config = dict(
    n_layer=8,
    d_model=768,
    n_head=6,
    n_kv_head=3,
    head_dim=128,
    d_mlp=2048,
    vocab_size=8192,
    activation='swiglu',
    norm='rmsnorm',
    norm_place='pre',
    norm_eps=1e-05,
    positions='rope',
    rope_base=10000.0,
    rope_fraction=1.0,
    qk_norm=True,
    attn_scale=0.0884,
    bias='none',
    tie_embeddings=True,
    parallel_block=False,
    extras=['capped logits'],
    init='uniform',
    init_std_qkv=0.0191,
    init_std_o=0.0,
    init_std_up=0.0191,
    init_std_down=0.0,
    optimizer='muon',
    lr=0.0098,
    lr_mult_down=2.0,
    beta1=0.9,
    lr_head=0.00513,
    grad_clip=1.0,
    warmup_steps=0,
    schedule='wsd',
    decay_fraction=0.653,
    decay_shape='linear',
    final_lr_fraction=0.05,
    batch_tokens=[65536, 131072, 262144],
    seq_len=2048,
    doc_mask=True,
    train_tokens=906800000,
    steps=6587,
    dataset='wikipedia_en',
)
Each number is 128 + 32 x the weight over the matrix's rms, rounded and kept within 0 to 255. Layers, rows and columns count from 0. Numbers have three digits each.

# q: layer 3 attention query, 768x768, rms 0.0581, rows 628-639,756-767, columns 528-575
# k: layer 3 attention key, 384x768, rms 0.055, rows 372-383, columns 528-575
# v: layer 3 attention value, 384x768, rms 0.0543, rows 256-261, columns 528-575
# o: layer 3 attention output (transposed), 768x768, rms 0.0503, rows 512-516,640-644, columns 528-575
q628:151160166184133098136166088131130088186144087148113105131111245166117126126116203101091121170129138137080076131109154147050125133163209149152136
q756:146097106133106062124139142124159119161150129106211112078137092118147105160109123074123064140156171146255167167180090115113104126124110178161107
k372:073164125169108108099111183140131120141120138100126110189148084143161152197091042112072148131110061139140136116102163162137066073131090085077147
q629:142112118155160180080148124163100168155125085144146076135165097125118112158147143173133120133080161098122149126075105153110126129129114066162142
q757:107101114140169116174116098135154209144056135123044099065062136070111102135131085226159097104107159113103129168110084140172223128133110112042065
k373:129087106151086179140149112144113130130124107140128083164122137141142106141173124180138132110131098106143159124124143136087111142134137144179157
q630:151136145099157057147113122151089067126123172158090097153150127135087114144139213052097107175138149101141090075150111109072120112103152126139127
q758:148113084091091134144088175112077126164101119124187168139115060074169099112100178124083122139190143141107214141117146155130093094116137094104117
k374:151164111194156150120184141093131114125113144143131152148115208160091102142155116107131095108124126097179186125119124159146125150157139100085106
q631:167148110168076145161141123075121103173134098138099047159132145115144118128135100093170137110096111109133123147144145116093108165148146129177153
q759:115059083131126167077150066120085152114107082119154163089193058071118112119117171114154136152129100140123109070101151105105170180158103069138113
k375:146137137198098167165141101160116130191148137115158126105108092150137103107108216097166123185139130104109163131141089110194147127126103107173088
q632:094127168135118118170075133229123134134026103116164114199114117152147102136154154138187169102158145114207118149164107147171055138115124058116131
q760:127115118127168147193090119140130138089171136164128147097135108130150146067142154132121113127134093152091145170094152159105113135132141232091072
k376:095158129093123118112133107039136128171171149082072124125112114174117121110162148057132153113084192122098115157159044119127136136122177087163110
q633:120084107128148101133167112091145076093145102136106094123095093147065143157099162095159122175099164096123057097150099085106105104139154164102165
q761:100151112122100130107154138092143080121123071190187162165189149065117132092143143152061121141084161117079134121154172142184165104078130140155193
k377:135103161165123167078138126134106137140098114117158157145080120102139158130109139101185093141143131098133146121158124117167131192148132131240132
q634:149114143106168119128157155126120117122136175179188104068100172112125137128158187121154117113121132162084092112115118093118151171150148113134118
q762:170161114109091119216088104074170186042110123103083103150110142123121125115164120155170137105078124127106073173111140143109085081076139113127138
k378:068089130164122115088129159059209087128114139179188095087167085110138091097129107157146136104128149126154103161104127074171126044135139135153123
q635:150120170097167141134071115146117110150168158070165117105137128092143150171127115137168074132078091144119133109132128137088138151163097164135110
q763:127096119118137111114087096102112113132161094138152095134117120170191134076096083158135122093120153165114121167092169115188100165091132154160134
k379:161142105165128142137223166112072129134148103133102082128163117159150064162111132121162164132081116184123121102161116136122114177139155181115124
q636:163164142114126158093134131149073083176055070131146114151120128109139100120121138184122102128158127177106140141103130166151154155142097101200143
q764:061148166151194146182120117160163081175086140150085097117117182112130163112120178111143134139133092071125101164010158139059140137143126125115211
k380:081115115098111186098076070120131153060150101103132132116139135152122197094150102099121099121144118078195129085159178143104076093174091120136091
q637:154170067140132100081145161045150202127146175082169153093168092149104095076090165083061119105147140114144115139133146168145166131165142078149142
q765:178135070164146060140089147192106127164136123189099089126126166090174117101117117106128134121135077121159110134070126129154141176110131163132144
k381:110081174075100167089141094133102104144151136097178083116084143138152142182123122154106133123100080135143172164124086077125089142124120157127148
q638:136179087061092150186166089097107100116134177079128112099096124081093183070127115129145163162164131103110183071077165123118172159104115125093188
q766:200134100156138144093089130195161103149145126152157134176155120157150161092153155104110107115123122113133151169111112113050120125144156086182085
k382:129088129195171082130111142109140091189162150140135100123082127126106115129137134146162124108122113178165133158139128092209148102113131124138043
q639:196110177117144115112164109118141091108156069135142149112061062129182166071144132096175196158205110106175122107079090131133119082082059094178142
q767:135116153166117163128071103163190129121152204129106113081099178143137054091126175082120163131134126106119159121153159182152124170109132122120156
k383:148150145145123137158059071114162139133143185114101168143141127120116128099097108159104133092120082062074148146131126124158107158176118184142112
v256:166075124105172081060145149083100104157105120148110141107145141113136145146087130108127161139155142107185091123119091112098078100121128123110110
o512:119119054085057161127109140069155087105067107151184108144147061082193200113136143130132145124166133180139105133090090091077067121098176129075126
o640:122141151183126182124128170125125147153158183099141074103111084094152123124136163095122113106088142207092053119141122149129127163088167068222124
v257:143110151082135105073153139162133180138107155155121108143143110083104101122123149143144140118203116175196179170085073134111096165145101184080143
o513:108115136108123130080192069092090198115100131160178132144172212102204140145093120103149151112159161140142134179141101142071088141063107122119093
o641:107127071191130128153116149111152133125185124116082138058057095165148151206104125115130177098084108115094130109104123090104098095090120087150081
v258:120144091155134106149124136134199128144086122143109129136122077124120125116129131141126120090159103128103161174164144112152143121151138098176088
o514:125122149166175074115089076125075130114151109126095127206114074165118155133198122072063127122125107165129082144129127142107161101171090101099119
o642:124172071116163141146167122101112143054203183135140178153158117151134145161138128148157106151087102104160169129116108127165136152110149159117166
v259:121098090103116082125169124116137106147122153135107165127103132169164124142133104113145147062095133170087133143127174158118197157115127200084099
o515:068092132174115166136082102111156079098116137103144096166133179132182125097205121122169131087128131156149127120148124127095124107100189077097094
o643:172205137064137178151100106138041198116179101102156120138129105148140120167133147125153178166054129131149114107107086134148148112110143116150153
v260:105119153107163081092092161140095099069110118102050173126130115148133141103133103173079159151108188184102149154137101093076140125140153123078149
o516:105079194175180113146097189093124135110134143138120121152102100122120141136167176192100118138084121143124167115150135107109128117144055092088115
o644:189186092065132193068134114078168154156167116118187058081169255104139153109132180113125134176180099136142120176094067115140163118075096152145136
v261:140113094129181107135163165102140107088120116171108100186121119065123173111113139141118180184106102150102123147165165106106133077122069106112112